From a checkpoint of a small transformer trained on Wikipedia: normalized queries and keys, 83M tokens.
Each number is 50 + 12 x the weight over its row's rms, rounded and kept within 0 to 99. Layers, rows and columns count from 0. The size before them is the row's rms in percent of the matrix's.

# layer 10 MLP down (transposed), 192x64, rms 0.147, rows 49-85, columns 0-63
102:55 29 49 55 48 49 73 26 50 54 45 67 91 49 46 40 50 51 54 23 47 43 39 60 21 64 65 46 44 40 42 67 53 49 42 47 54 42 42 45 63 55 44 71 66 56 63 39 66 57 40 47 51 51 40 33 57 63 43 61 49 47 55 48
090:35 30 51 75 17 34 57 61 40 29 51 58 90 57 58 47 44 51 45 57 57 47 30 49 60 53 43 58 34 55 41 63 46 61 45 38 61 47 58 36 43 44 47 50 34 41 40 69 43 57 59 40 45 43 47 62 62 64 61 61 56 55 42 50
096:44 59 56 51 45 32 63 36 39 43 44 48 59 63 61 50 44 57 58 56 45 60 42 24 60 53 47 52 50 49 80 45 49 47 60 49 56 55 53 59 59 28 33 67 46 53 63 47 12 54 77 33 55 71 45 61 51 53 54 42 42 29 32 41
101:32 53 40 49 30 47 27 38 51 68 55 59 64 51 49 44 53 46 58 52 50 57 39 74 31 47 45 45 56 40 32 41 50 71 45 59 52 48 56 40 58 53 70 75 57 57 23 47 43 33 64 61 43 41 39 51 46 48 67 43 85 51 50 60
091:63 34 52 50 37 56 49 57 41 35 63 53 41 42 66 73 38 58 37 41 25 39 48 60 80 56 42 69 39 64 37 42 36 48 50 41 45 62 59 35 45 37 30 45 56 47 38 66 56 45 46 45 64 40 35 54 67 62 46 39 61 73 60 60
091:51 45 43 58 39 53 37 62 35 61 43 38 50 43 46 67 55 48 67 41 89 36 53 47 49 51 22 30 55 64 49 60 61 47 52 45 61 47 35 46 43 52 38 18 71 55 62 22 50 66 46 49 42 47 40 54 46 52 63 49 47 58 62 54
099:58 70 29 30 54 46 36 58 60 29 69 54 36 53 43 48 35 60 53 46 35 47 52 61 45 50 55 45 66 41 49 64 43 56 51 34 48 42 33 40 42 80 78 66 57 40 36 54 48 70 78 52 42 45 56 50 61 54 33 48 40 47 49 55
104:61 31 25 34 59 43 61 38 44 27 67 58 42 48 38 42 34 57 50 54 70 49 55 51 42 55 50 46 48 51 46 61 56 36 39 72 56 40 57 37 52 46 40 44 59 42 44 57 74 61 49 78 42 37 63 50 65 35 57 63 81 44 49 39
096:54 24 47 25 29 40 46 33 60 47 66 57 66 46 10 54 54 75 63 57 52 44 47 55 47 44 40 50 42 59 52 44 57 67 49 42 35 58 47 59 80 55 48 41 57 54 44 60 61 62 51 38 55 62 50 44 43 63 43 46 35 44 40 64
108:43 34 64 50 56 56 56 47 59 49 78 63 49 40 44 42 49 54 43 43 52 45 41 66 32 34 47 51 58 46 45 53 69 54 28 69 44 42 52 31 48 57 09 47 33 60 46 40 56 47 35 36 45 71 62 49 71 52 55 73 53 53 56 58
085:35 66 39 48 42 51 65 43 45 48 72 28 48 49 54 66 39 61 67 49 64 57 51 19 48 53 54 46 52 63 52 46 46 48 64 55 65 38 55 41 54 44 90 65 77 41 50 36 46 49 47 52 46 45 49 47 24 34 49 37 54 45 52 35
091:28 55 50 45 78 58 51 60 63 60 60 35 42 35 61 51 48 60 74 30 45 55 56 45 53 26 52 46 69 43 47 52 42 44 55 40 53 44 46 58 63 54 50 45 60 41 61 40 49 42 55 50 88 60 53 53 57 45 41 53 12 32 47 49
107:41 61 48 63 71 63 49 46 43 71 65 37 45 44 70 43 62 60 60 49 51 35 59 43 53 59 49 37 60 53 43 47 36 52 55 31 46 37 34 68 48 55 18 37 55 52 41 45 19 59 57 50 55 57 39 35 57 38 50 36 59 81 58 55
099:49 34 43 49 78 40 37 41 51 57 58 42 49 57 38 38 56 49 50 62 55 51 59 59 53 58 55 49 57 35 49 42 55 61 63 68 43 53 63 33 42 73 00 54 34 56 40 61 37 52 47 51 49 59 40 47 50 38 51 53 47 57 62 56
095:44 32 47 56 81 53 42 61 42 68 50 47 48 73 62 60 65 33 56 57 51 42 68 37 39 58 46 50 40 44 56 74 36 35 69 35 42 36 68 25 42 52 41 48 57 45 35 58 44 52 39 50 48 60 53 62 28 40 46 41 57 69 51 64
111:47 34 40 32 40 40 64 43 40 68 64 56 35 49 66 43 44 63 45 55 70 65 61 53 40 50 36 44 52 52 50 60 34 35 26 34 40 61 58 42 71 46 39 38 63 48 72 50 55 57 69 47 45 67 50 43 35 47 52 64 75 37 69 48
108:55 46 46 58 29 39 48 61 45 49 31 49 70 52 44 28 76 65 51 44 49 64 46 55 58 39 58 38 45 49 27 43 33 64 39 66 61 53 48 55 41 41 89 71 47 36 51 54 50 46 71 61 33 62 61 53 44 53 56 34 46 43 55 51
094:63 45 53 44 50 47 57 38 45 46 61 64 32 52 47 54 45 51 49 60 53 64 45 58 75 50 34 48 49 31 53 43 89 39 39 72 31 70 45 45 42 43 61 57 51 70 48 44 40 75 39 51 42 33 51 43 35 66 57 56 41 26 38 49
090:64 64 60 57 20 43 49 77 30 52 47 46 40 55 38 47 61 57 50 47 47 41 29 40 51 44 23 57 45 51 42 50 61 50 54 65 35 52 39 44 67 47 92 64 42 54 40 47 49 59 68 59 40 47 61 38 46 49 64 52 48 34 46 52
102:42 65 48 38 57 67 71 49 41 61 44 37 17 67 28 58 54 43 46 34 50 51 32 59 45 44 55 67 33 62 58 45 85 28 37 35 50 40 30 58 63 52 51 58 63 56 51 52 60 43 59 50 47 40 33 52 54 54 51 63 48 55 49 59
102:66 52 63 26 72 80 39 48 55 51 58 46 69 47 51 48 48 42 48 35 38 43 54 50 34 52 62 26 56 39 49 67 28 53 26 32 49 46 59 51 54 65 37 44 63 64 70 40 49 55 38 33 45 53 57 47 38 61 46 51 68 62 56 59
114:29 52 56 71 48 64 57 62 67 44 49 48 74 38 47 53 52 43 62 83 40 32 48 45 50 50 26 64 38 37 56 47 52 57 26 49 53 46 38 57 57 43 63 38 53 59 57 40 52 18 45 30 47 50 70 54 47 61 50 51 54 64 35 47
097:42 51 70 40 47 35 30 40 55 46 64 33 78 48 46 47 49 49 48 50 40 45 56 74 49 33 32 64 68 49 58 44 46 69 17 63 44 48 58 41 53 54 74 37 30 59 39 58 37 43 54 46 52 56 48 59 66 66 50 68 50 58 48 37
095:60 50 32 60 41 53 35 66 65 57 25 50 70 68 59 23 52 41 38 42 52 35 50 64 38 58 59 41 58 58 65 55 46 59 49 44 50 56 62 61 49 46 62 56 52 44 33 41 43 59 31 64 75 26 47 55 53 55 33 43 49 58 21 52
095:55 40 41 57 55 56 34 44 28 58 72 54 45 62 53 30 75 61 75 29 50 62 62 44 38 59 49 59 51 28 56 36 59 53 53 41 63 55 55 44 25 35 65 61 58 46 62 25 44 46 54 37 35 67 61 61 45 49 44 40 52 43 59 44
089:33 61 27 44 58 51 57 37 65 48 54 44 54 33 60 51 41 51 58 38 65 60 59 34 46 50 63 84 50 53 38 53 42 32 55 35 44 46 68 76 42 48 51 45 33 36 45 56 54 47 30 57 41 39 49 60 40 75 60 31 71 57 53 54
092:55 70 53 58 67 44 34 54 35 36 45 65 40 47 61 70 39 26 63 62 55 36 37 30 58 57 42 30 42 35 51 40 75 64 68 58 43 56 46 44 33 54 60 70 26 53 34 51 36 48 58 45 48 51 65 51 64 39 54 53 45 61 49 55
093:69 55 42 50 47 49 64 54 65 34 45 58 53 47 39 42 55 49 68 41 51 44 31 32 49 43 75 68 45 51 42 73 40 31 52 17 41 42 34 58 57 54 38 62 60 56 67 50 39 52 39 65 65 45 55 39 49 62 44 39 78 43 41 59
089:48 40 56 54 63 68 43 31 26 51 43 29 50 55 40 30 71 43 58 42 44 40 54 62 26 52 72 26 50 50 64 64 52 50 76 44 56 51 72 59 49 50 28 66 69 63 43 51 58 40 47 54 48 59 36 52 53 45 40 67 39 49 51 54
100:51 49 48 30 53 41 55 62 50 36 44 56 25 60 57 53 67 43 56 44 46 61 43 67 48 47 48 47 37 57 35 72 68 27 67 30 53 38 41 64 43 46 83 49 27 49 56 41 49 58 83 63 32 54 45 48 49 52 57 57 52 52 45 43
100:57 41 52 45 83 31 38 36 66 37 47 44 31 39 69 47 45 46 33 45 46 52 65 38 59 58 66 61 53 24 47 50 49 59 52 45 61 54 63 59 49 53 25 45 42 35 62 45 71 47 80 48 53 54 43 43 74 48 66 52 44 44 53 45
093:46 53 59 60 34 47 53 45 55 38 46 47 53 66 59 35 48 53 64 58 45 63 42 60 59 83 45 46 29 73 50 33 62 54 49 35 56 54 36 33 52 44 52 53 38 36 53 54 57 55 29 63 40 55 69 46 27 68 43 18 31 57 54 57
101:48 51 56 65 43 54 57 46 40 51 48 52 39 53 53 42 61 39 51 53 47 59 46 37 52 40 59 38 52 44 50 61 60 61 49 73 61 57 68 54 32 40 00 48 88 53 59 65 37 55 27 42 42 55 50 53 32 58 48 49 34 51 50 48
105:66 61 59 40 40 51 26 57 47 58 45 35 32 48 52 42 49 44 48 56 51 80 32 46 69 53 53 30 69 54 49 67 44 40 42 57 40 72 63 67 63 39 32 51 36 52 71 51 45 58 42 51 63 26 36 42 39 53 30 56 42 53 61 50
106:39 25 63 52 39 62 47 47 40 42 52 48 52 58 58 60 42 54 53 44 44 36 49 69 47 44 34 51 59 20 45 56 64 45 38 69 48 34 60 43 33 29 59 62 53 79 48 67 43 53 52 42 64 43 67 36 66 57 49 71 74 47 38 47
104:32 56 34 68 50 28 37 39 46 54 59 66 63 50 64 27 52 39 42 60 35 66 41 61 39 62 59 66 70 44 54 63 48 64 60 52 59 65 55 52 61 42 35 44 73 34 50 46 46 61 27 47 51 33 59 48 31 56 51 43 56 57 34 65
103:67 49 42 69 25 41 54 47 49 63 34 47 62 52 48 45 42 38 63 41 53 64 56 38 51 75 38 65 30 48 47 47 44 51 45 55 44 40 36 33 46 34 42 49 65 40 67 38 31 56 35 64 48 66 63 54 49 61 52 39 67 30 41 79
# layer 10 MLP gate, 192x64, rms 0.164, rows 50-85, columns 0-63
094:68 59 41 46 50 61 45 54 42 86 53 46 28 58 41 48 64 57 53 63 72 61 56 28 50 45 39 39 58 47 49 38 46 46 64 63 44 51 65 57 54 50 47 40 54 64 51 27 56 46 43 60 43 61 45 14 36 57 70 37 49 52 39 32
089:65 81 58 66 40 62 61 48 38 63 38 55 48 65 71 61 34 65 44 57 52 43 48 39 45 43 62 23 45 55 37 54 59 44 36 36 26 56 40 43 36 42 42 52 52 62 77 65 54 46 44 34 64 65 63 36 61 56 54 49 41 45 57 62
112:40 58 19 71 45 54 51 33 37 26 44 56 53 62 54 40 48 62 53 53 51 47 49 31 53 75 52 57 49 53 30 30 53 57 51 57 43 52 57 42 43 50 52 36 43 61 72 54 50 29 78 54 79 40 35 38 47 43 47 40 61 58 61 58
086:55 54 53 53 50 58 45 69 47 39 49 66 32 42 63 68 32 54 59 46 34 55 66 34 49 52 66 39 59 68 62 55 57 38 83 43 53 45 59 42 50 67 64 51 25 33 49 67 38 48 37 36 44 46 29 56 48 54 40 70 31 58 46 41
090:60 27 36 35 59 53 62 64 39 55 67 62 42 54 46 36 54 66 55 31 46 50 47 34 40 56 54 20 77 61 38 45 60 40 48 46 59 48 47 68 41 60 53 44 61 35 55 32 27 51 69 47 41 56 29 59 59 63 47 47 50 63 32 46
101:55 56 12 45 34 49 43 35 36 31 69 62 32 64 50 34 45 70 56 53 49 42 50 60 36 50 62 37 72 54 52 58 42 71 46 58 37 61 33 33 51 62 61 56 59 51 44 47 53 51 77 44 41 54 56 46 43 64 42 48 37 58 64 60
096:49 66 40 49 52 72 38 45 46 54 45 26 56 58 47 42 45 78 45 34 41 36 43 57 57 29 53 45 61 72 57 41 50 49 58 34 43 28 49 50 61 72 49 42 64 57 42 46 50 27 71 63 51 47 37 35 38 58 65 58 49 29 36 57
095:47 56 47 62 44 39 36 70 51 57 61 49 30 48 63 58 69 60 69 56 35 50 44 42 39 38 52 75 52 60 43 36 68 54 55 45 71 54 48 72 57 36 77 67 61 34 53 48 43 36 55 51 35 33 32 56 44 48 45 73 38 61 47 42
108:75 46 51 22 31 43 68 44 46 56 47 50 58 51 57 40 60 40 39 49 41 49 41 71 23 33 54 44 70 40 50 50 43 53 42 66 44 52 38 42 64 70 64 30 45 74 49 51 63 53 39 58 63 29 62 51 51 49 36 45 58 54 44 71
114:31 30 41 51 51 49 74 39 41 47 52 48 34 56 47 70 53 65 53 64 70 36 66 42 47 50 36 51 55 69 51 52 56 54 71 61 58 35 37 51 73 46 43 39 68 53 59 38 33 49 49 50 83 53 45 39 33 49 53 45 50 49 66 30
093:42 70 49 52 62 60 37 74 66 53 80 41 36 62 55 53 44 55 57 43 36 42 47 44 50 50 52 30 50 45 64 27 55 53 48 37 59 46 50 67 37 60 45 59 52 54 44 60 61 38 69 65 44 55 32 46 38 29 55 54 23 67 35 66
108:71 58 52 53 48 61 58 50 38 63 32 51 66 71 55 52 43 53 44 47 22 43 31 55 54 21 54 61 41 45 50 42 39 38 49 51 57 41 61 47 50 42 56 41 41 54 50 67 52 42 69 33 66 33 57 57 50 81 31 66 46 59 26 47
098:20 51 46 48 67 48 38 57 73 47 82 39 52 61 49 57 55 50 50 60 48 76 62 41 34 41 38 58 60 44 61 47 58 61 65 42 40 38 62 46 39 45 36 40 53 59 23 47 26 45 49 51 67 47 52 67 56 35 56 37 34 53 52 59
080:58 61 54 55 60 54 46 60 55 56 57 49 42 49 48 52 34 34 47 38 57 51 15 53 32 36 53 41 60 53 48 70 54 50 65 67 27 80 59 57 34 57 64 54 60 34 35 32 50 64 53 33 59 43 56 34 41 40 51 49 69 56 72 52
108:46 36 50 31 51 61 50 70 50 57 61 37 35 76 69 49 64 52 50 37 57 42 58 47 40 49 53 40 47 70 43 39 31 39 59 39 56 37 46 44 70 30 58 37 39 52 72 45 48 43 87 47 43 56 56 54 31 55 58 37 56 47 32 48
119:54 71 46 72 35 47 58 42 54 30 40 41 48 50 39 34 64 50 51 50 58 71 30 29 52 56 68 45 47 58 36 35 58 57 62 47 56 35 44 78 54 49 61 65 53 38 65 43 49 34 48 66 44 42 61 52 20 65 60 32 53 54 62 48
097:34 60 62 56 52 63 66 78 67 46 61 23 44 56 41 64 47 48 46 44 43 50 55 59 44 59 53 67 42 53 23 31 50 31 51 53 47 48 34 31 51 42 53 38 73 38 34 50 53 75 55 39 44 69 53 46 53 54 45 44 50 65 43 73
089:52 61 49 63 51 38 59 54 24 52 41 49 37 73 51 45 46 65 30 65 48 60 33 30 62 42 57 57 52 39 53 35 64 54 54 75 41 58 36 39 82 50 37 48 54 63 48 57 59 35 54 46 48 61 25 54 47 53 36 42 62 68 50 32
107:48 39 67 58 50 40 46 49 47 58 36 50 44 84 45 39 37 51 29 45 51 54 47 54 52 45 45 34 37 65 56 50 55 56 74 57 47 50 72 34 43 36 67 52 33 41 52 55 45 35 61 74 60 53 32 63 62 67 58 45 65 22 51 64
091:33 67 42 72 28 53 63 42 34 54 41 49 24 64 60 51 51 36 45 49 50 39 62 39 64 61 37 64 38 70 52 12 63 43 60 53 48 39 65 55 63 56 61 46 58 38 35 55 60 41 57 53 52 61 35 44 51 39 59 61 35 54 49 46
108:56 49 60 46 38 42 58 62 52 49 39 47 47 64 79 59 54 56 45 32 23 73 33 59 55 40 71 38 47 54 59 43 47 61 48 44 25 48 40 32 47 57 50 61 54 66 49 62 33 54 45 45 49 28 21 45 67 51 28 46 56 44 43 59
095:49 51 41 71 48 54 44 44 50 69 50 39 38 51 46 41 52 28 56 56 49 77 32 30 39 64 51 54 67 46 40 53 46 74 91 35 40 56 49 52 42 50 62 59 66 46 61 54 56 44 46 68 41 70 56 30 44 49 55 49 35 45 42 58
105:64 48 44 31 29 60 44 34 31 60 62 59 52 46 48 27 67 57 57 49 48 33 36 66 20 34 49 60 56 59 41 57 64 46 47 62 48 52 64 62 59 37 59 42 66 32 56 42 60 44 48 50 49 37 69 49 56 78 37 33 53 53 59 57
094:57 55 33 58 24 58 61 77 31 58 48 37 52 51 52 56 37 37 38 56 44 48 46 35 46 42 37 52 65 59 64 70 56 49 57 67 67 55 57 47 54 52 51 35 39 51 35 74 57 27 47 61 34 47 41 76 28 45 48 61 36 44 52 44
100:29 42 26 65 61 48 20 68 40 24 68 45 43 75 44 58 58 43 39 25 55 63 44 50 43 49 43 58 60 56 69 55 47 53 67 44 44 45 51 34 52 48 52 33 53 42 42 72 28 47 64 44 47 56 38 50 50 40 52 55 50 58 65 44
095:50 50 49 06 50 71 60 51 40 73 68 44 42 58 57 29 73 75 30 36 61 54 63 51 43 63 43 52 45 46 38 58 51 36 41 54 53 60 61 42 56 56 39 48 60 46 60 34 42 58 44 63 64 48 45 44 54 57 30 57 55 38 54 46
096:61 55 58 67 30 52 75 39 49 46 46 38 51 36 46 67 62 51 49 34 37 29 52 35 51 67 49 57 58 61 30 46 63 50 63 44 30 47 54 62 41 64 44 43 66 48 51 44 57 33 62 70 29 47 42 35 38 42 31 55 70 37 40 65
096:52 48 41 38 50 33 50 54 55 56 60 55 33 46 76 36 69 66 45 40 48 59 34 62 51 34 36 43 26 58 52 48 48 42 70 36 56 51 47 36 49 42 45 29 39 59 56 52 52 43 55 58 60 51 59 69 56 77 55 35 37 70 25 71
101:42 59 47 53 53 24 40 43 54 53 33 35 36 43 31 61 61 55 53 71 39 61 43 70 36 53 49 46 54 47 46 37 58 69 54 58 48 56 25 35 54 60 72 51 60 63 67 33 28 41 65 65 56 30 50 68 62 45 46 51 32 47 57 60
094:47 69 55 49 63 76 72 60 45 64 45 44 37 58 46 56 32 62 51 59 42 53 47 41 52 44 42 32 43 37 55 58 31 42 36 57 38 38 26 59 62 44 48 43 59 64 52 45 47 42 59 84 55 66 57 20 43 38 41 34 47 48 45 52
092:59 38 49 59 56 57 29 51 60 61 34 47 46 49 39 34 61 50 46 71 58 64 46 44 47 68 42 46 43 54 62 15 70 68 61 44 72 59 28 66 43 58 69 58 44 48 60 58 49 33 58 51 38 40 44 40 43 47 58 23 56 61 42 42
112:52 63 36 55 35 54 67 40 33 51 53 34 28 38 73 44 33 64 48 53 52 62 43 56 43 34 39 36 51 48 57 47 49 57 38 81 44 49 39 64 58 56 41 56 66 51 47 45 22 37 35 47 70 44 53 54 45 58 52 40 49 62 76 67
088:43 67 46 46 49 53 31 45 38 66 67 41 36 49 65 60 51 62 51 38 30 49 17 58 52 45 38 54 40 49 61 41 30 67 52 48 51 58 65 60 49 72 73 27 29 52 58 63 35 48 61 46 47 44 61 39 52 55 29 59 60 38 55 42
113:50 50 53 61 27 39 53 44 39 66 25 60 43 59 54 64 44 47 61 53 66 43 52 68 46 54 77 41 70 74 47 43 40 65 61 50 54 38 28 67 32 37 64 49 34 40 47 66 38 41 66 45 50 56 30 45 40 54 61 53 39 56 40 61
104:38 72 47 34 37 53 71 48 35 68 41 43 49 29 57 49 55 55 36 39 42 54 35 58 45 51 42 33 72 62 62 42 51 40 59 68 59 45 59 47 70 51 54 34 63 57 55 51 47 55 35 43 66 50 50 58 57 64 13 40 40 62 66 51
099:28 48 44 68 57 63 42 52 55 49 43 35 44 24 41 47 41 37 44 50 56 69 42 30 49 45 59 50 74 53 52 35 57 52 83 48 41 54 58 61 58 44 84 35 47 56 41 48 41 37 53 45 58 54 44 45 31 40 47 59 21 60 54 51
# layer 10 MLP up, 192x64, rms 0.161, rows 50-85, columns 0-63
092:49 53 50 47 42 56 54 65 31 26 59 48 59 57 40 52 53 70 74 62 55 65 58 26 43 66 53 60 39 71 41 31 60 50 64 58 44 46 50 45 62 61 43 44 60 40 69 41 27 39 61 63 63 44 43 24 38 49 39 53 60 61 41 31
093:60 47 56 43 38 44 37 46 47 56 32 34 61 44 54 59 32 48 47 70 72 52 39 50 42 55 56 35 49 38 64 50 56 55 49 51 59 54 44 36 53 54 67 52 69 63 63 52 72 65 42 39 52 64 58 50 40 40 60 33 08 73 67 43
100:32 30 40 55 66 41 45 67 71 53 51 56 39 55 46 60 41 43 61 52 33 45 49 33 45 28 26 58 40 34 53 50 37 57 58 42 54 42 70 57 33 37 52 37 38 47 49 53 54 61 53 50 45 41 72 55 37 39 86 59 64 63 50 56
092:53 67 50 69 47 37 58 51 67 56 46 52 53 39 46 51 37 42 50 73 42 62 49 17 55 43 58 49 37 44 41 41 55 53 46 59 35 37 34 79 57 70 57 65 61 45 63 46 71 47 57 48 64 42 56 54 28 59 54 19 38 52 54 45
087:62 48 56 33 62 59 37 63 49 54 68 33 59 63 58 60 67 42 63 46 41 36 47 52 34 47 54 47 35 58 43 52 49 62 50 54 35 65 60 40 62 34 41 43 37 48 50 28 47 70 69 62 60 18 41 82 54 55 31 59 46 53 45 47
103:46 36 58 63 37 53 60 40 27 75 32 43 55 36 57 55 64 58 39 44 60 67 61 54 68 41 59 54 39 64 58 33 66 62 70 36 60 29 58 68 52 37 55 42 39 58 48 70 45 39 36 42 50 62 32 40 37 67 45 43 37 56 50 44
106:30 52 47 36 65 71 50 35 58 54 56 26 53 47 23 58 69 63 54 45 50 57 59 41 60 59 49 45 72 56 37 52 53 48 63 37 47 43 65 33 53 72 46 52 76 49 49 35 57 64 61 77 71 45 41 48 39 36 59 58 51 42 50 50
098:40 45 58 61 38 47 35 59 37 48 42 45 41 51 49 41 42 52 64 64 30 24 17 59 56 30 59 51 57 43 16 53 55 59 42 67 47 46 39 52 36 35 54 51 61 60 56 48 32 57 54 25 58 40 50 44 56 62 48 70 55 67 46 60
105:57 54 23 63 48 50 53 54 74 50 66 38 43 58 53 75 29 54 65 47 59 48 51 48 43 43 37 53 37 45 51 51 50 44 58 40 48 50 39 57 34 61 43 52 61 47 36 42 53 56 44 69 65 37 41 38 53 32 67 93 42 43 54 70
103:53 69 74 59 61 45 46 41 55 52 41 65 60 70 41 36 30 39 30 40 25 42 34 66 57 36 61 57 52 40 46 62 64 48 37 58 51 41 40 50 55 34 56 48 37 52 34 57 59 49 47 46 43 63 35 60 77 66 35 59 43 39 38 65
096:35 29 31 48 55 52 47 67 44 53 49 53 46 67 42 58 59 58 48 47 33 73 59 49 52 44 41 49 89 47 22 54 40 40 41 59 44 74 52 53 55 62 42 49 76 32 51 33 51 33 39 41 47 68 50 46 58 63 65 53 53 52 43 52
105:78 61 51 56 31 49 50 50 43 33 47 41 53 63 22 37 45 39 73 62 41 69 43 60 57 35 55 66 47 34 60 39 61 49 53 58 33 53 46 51 54 60 66 64 27 36 61 63 52 68 50 55 54 42 49 37 54 55 56 24 47 52 31 43
090:49 47 57 47 66 56 60 27 45 52 76 41 49 51 57 35 69 44 33 69 60 51 44 60 50 71 80 45 48 43 41 52 52 38 53 64 39 54 52 46 53 47 17 42 51 40 50 29 38 57 42 41 50 70 68 40 44 50 77 48 64 50 58 50
095:54 50 57 64 50 41 38 39 58 41 39 29 46 72 67 64 53 58 28 37 66 35 38 43 32 52 45 42 23 66 61 59 67 71 43 43 55 67 30 70 61 68 48 58 50 46 53 57 55 59 42 32 46 43 61 57 36 33 49 53 41 45 56 55
113:43 30 51 37 51 42 55 55 44 45 58 41 52 55 43 48 45 56 45 56 60 61 60 59 34 61 61 51 56 58 49 46 23 50 39 30 49 59 65 32 49 35 45 47 44 47 82 47 28 55 67 59 34 73 46 40 46 59 72 64 76 28 47 47
098:53 44 61 34 74 46 47 73 64 56 51 65 40 47 58 57 46 68 64 42 58 49 72 46 50 50 34 68 47 40 46 68 58 43 49 40 56 55 58 44 65 36 34 60 55 49 36 29 50 44 42 35 59 57 52 71 77 61 44 64 46 54 19 44
093:76 56 36 33 42 35 52 67 50 66 49 56 34 68 63 58 51 33 46 56 43 43 44 40 42 49 27 52 42 30 36 52 44 41 36 41 37 61 71 45 31 42 60 50 42 70 58 49 29 59 62 57 38 56 77 35 51 59 68 52 43 43 49 53
090:38 44 32 34 52 58 39 57 78 65 45 59 53 37 41 43 62 38 67 31 68 37 63 67 35 49 62 47 26 60 74 63 51 41 49 41 46 50 68 55 37 60 40 38 50 47 46 39 44 24 64 54 75 51 54 58 50 52 57 46 45 54 48 58
100:50 56 36 28 58 50 57 50 31 38 56 80 69 46 56 45 34 37 29 56 68 61 49 49 64 49 30 55 66 64 54 52 41 38 31 70 59 37 45 41 43 45 54 53 53 70 32 34 45 41 31 40 52 62 54 31 45 64 43 43 56 40 60 46
104:61 35 59 44 46 39 57 54 57 14 26 59 42 36 60 61 59 53 60 52 49 51 34 60 71 43 60 42 56 29 44 35 71 44 67 63 58 41 61 68 54 26 54 50 49 42 50 57 37 18 53 50 45 47 46 59 45 64 37 46 50 52 45 65
113:44 36 54 48 42 36 37 63 47 52 61 49 53 65 57 35 56 57 53 40 65 56 49 49 51 38 58 38 54 69 50 42 52 78 46 40 49 33 61 59 59 34 33 63 41 50 58 69 54 65 58 37 15 81 61 52 55 57 56 71 38 51 44 35
094:47 51 52 66 60 45 64 59 44 65 43 68 42 52 55 31 35 55 58 37 19 59 31 48 51 41 44 48 58 80 54 48 45 51 46 51 38 41 36 51 64 55 50 62 54 55 35 69 43 55 63 65 72 51 23 46 61 51 29 30 37 41 41 58
097:56 42 45 55 62 56 66 32 54 55 52 42 52 51 44 47 54 48 49 49 40 56 34 60 63 39 61 56 77 52 41 33 17 29 62 53 59 43 31 53 72 47 48 37 56 91 43 68 47 64 41 31 46 41 47 48 57 45 41 42 54 62 59 46
090:36 48 61 65 48 54 37 56 45 62 56 78 58 49 52 60 46 62 43 51 80 62 44 41 55 25 47 55 44 60 30 64 45 71 44 45 58 46 47 30 42 47 26 35 28 59 38 58 69 34 56 59 46 63 50 60 50 33 47 62 39 48 47 35
090:42 57 54 59 61 33 60 43 35 49 44 62 53 56 64 44 23 62 55 57 61 52 48 27 39 30 49 64 31 55 51 42 55 55 52 51 60 67 21 61 29 65 33 63 29 63 43 45 44 70 49 57 37 56 47 62 51 67 67 43 58 49 64 58
093:43 15 70 49 36 43 60 59 41 37 41 41 59 55 54 58 67 61 65 35 52 52 45 59 69 49 53 65 54 55 34 47 24 50 43 60 63 62 43 33 42 53 68 33 61 67 51 38 39 50 38 51 52 57 38 63 65 65 58 50 53 52 64 71
097:41 44 55 52 69 75 49 46 53 61 54 41 32 42 45 47 62 41 40 65 64 32 37 53 67 62 65 48 47 51 54 44 67 45 52 39 33 16 59 56 49 59 51 18 52 47 45 71 57 61 56 44 63 64 65 72 52 34 59 54 60 58 50 43
092:51 58 42 66 35 53 76 46 34 49 57 63 53 52 63 55 39 60 43 46 50 37 53 52 42 67 55 31 52 62 67 45 44 66 47 58 22 85 34 51 34 42 36 41 52 63 44 59 66 67 69 46 49 64 52 48 26 41 53 36 47 49 52 57
106:45 61 67 53 41 63 39 61 39 55 49 42 58 53 62 55 39 39 53 35 32 42 55 51 62 78 45 38 41 50 74 59 50 54 64 48 56 81 53 61 42 47 43 23 43 53 33 50 68 38 31 67 60 34 37 48 62 46 57 70 39 57 46 42
102:56 36 48 62 42 33 55 44 43 53 28 60 56 61 51 54 10 52 37 60 33 49 26 54 27 46 57 47 59 69 50 55 62 68 40 54 48 46 51 74 64 33 50 44 54 77 39 49 66 53 50 48 44 36 31 56 50 56 56 57 49 47 38 46
097:54 65 41 30 57 68 45 64 67 29 37 43 43 55 63 71 40 34 56 69 51 41 48 49 59 56 70 48 46 37 49 54 41 58 52 69 52 53 45 60 24 48 45 57 46 46 56 56 44 78 50 49 34 35 41 72 60 39 64 52 45 30 31 41
104:54 19 55 57 49 38 52 51 50 31 40 62 62 44 56 48 45 52 50 51 31 30 27 66 52 66 54 40 53 70 48 42 39 31 33 61 68 45 48 51 63 52 52 63 72 48 34 47 54 74 45 62 59 47 51 62 38 47 54 27 65 59 66 63
101:63 50 43 44 45 57 40 83 57 42 32 55 53 50 47 42 43 68 48 28 44 62 45 49 54 46 61 34 56 55 63 39 81 40 44 68 29 54 40 61 38 44 61 65 68 45 52 66 57 54 57 28 34 53 43 40 53 58 45 65 61 59 52 26
104:39 46 37 66 40 62 53 16 52 77 44 45 58 57 40 51 60 36 64 85 38 38 50 38 66 44 62 52 61 46 53 40 62 37 59 51 57 50 41 60 30 53 54 36 60 67 48 47 50 35 50 47 45 58 47 51 44 69 43 41 29 65 65 44
110:41 40 63 43 39 41 49 34 35 54 52 45 68 30 47 39 53 47 48 49 65 71 52 52 33 32 56 23 71 65 52 34 22 44 36 49 76 63 32 59 43 54 48 65 65 49 66 47 48 50 38 35 56 53 66 46 51 63 47 38 54 48 63 50
108:50 53 60 51 62 56 25 54 73 57 43 50 49 24 27 40 45 28 59 39 38 64 49 56 51 49 51 65 74 42 26 59 49 28 61 42 55 52 61 55 60 27 60 48 62 51 46 63 65 52 51 44 56 63 57 49 59 31 58 31 45 68 40 47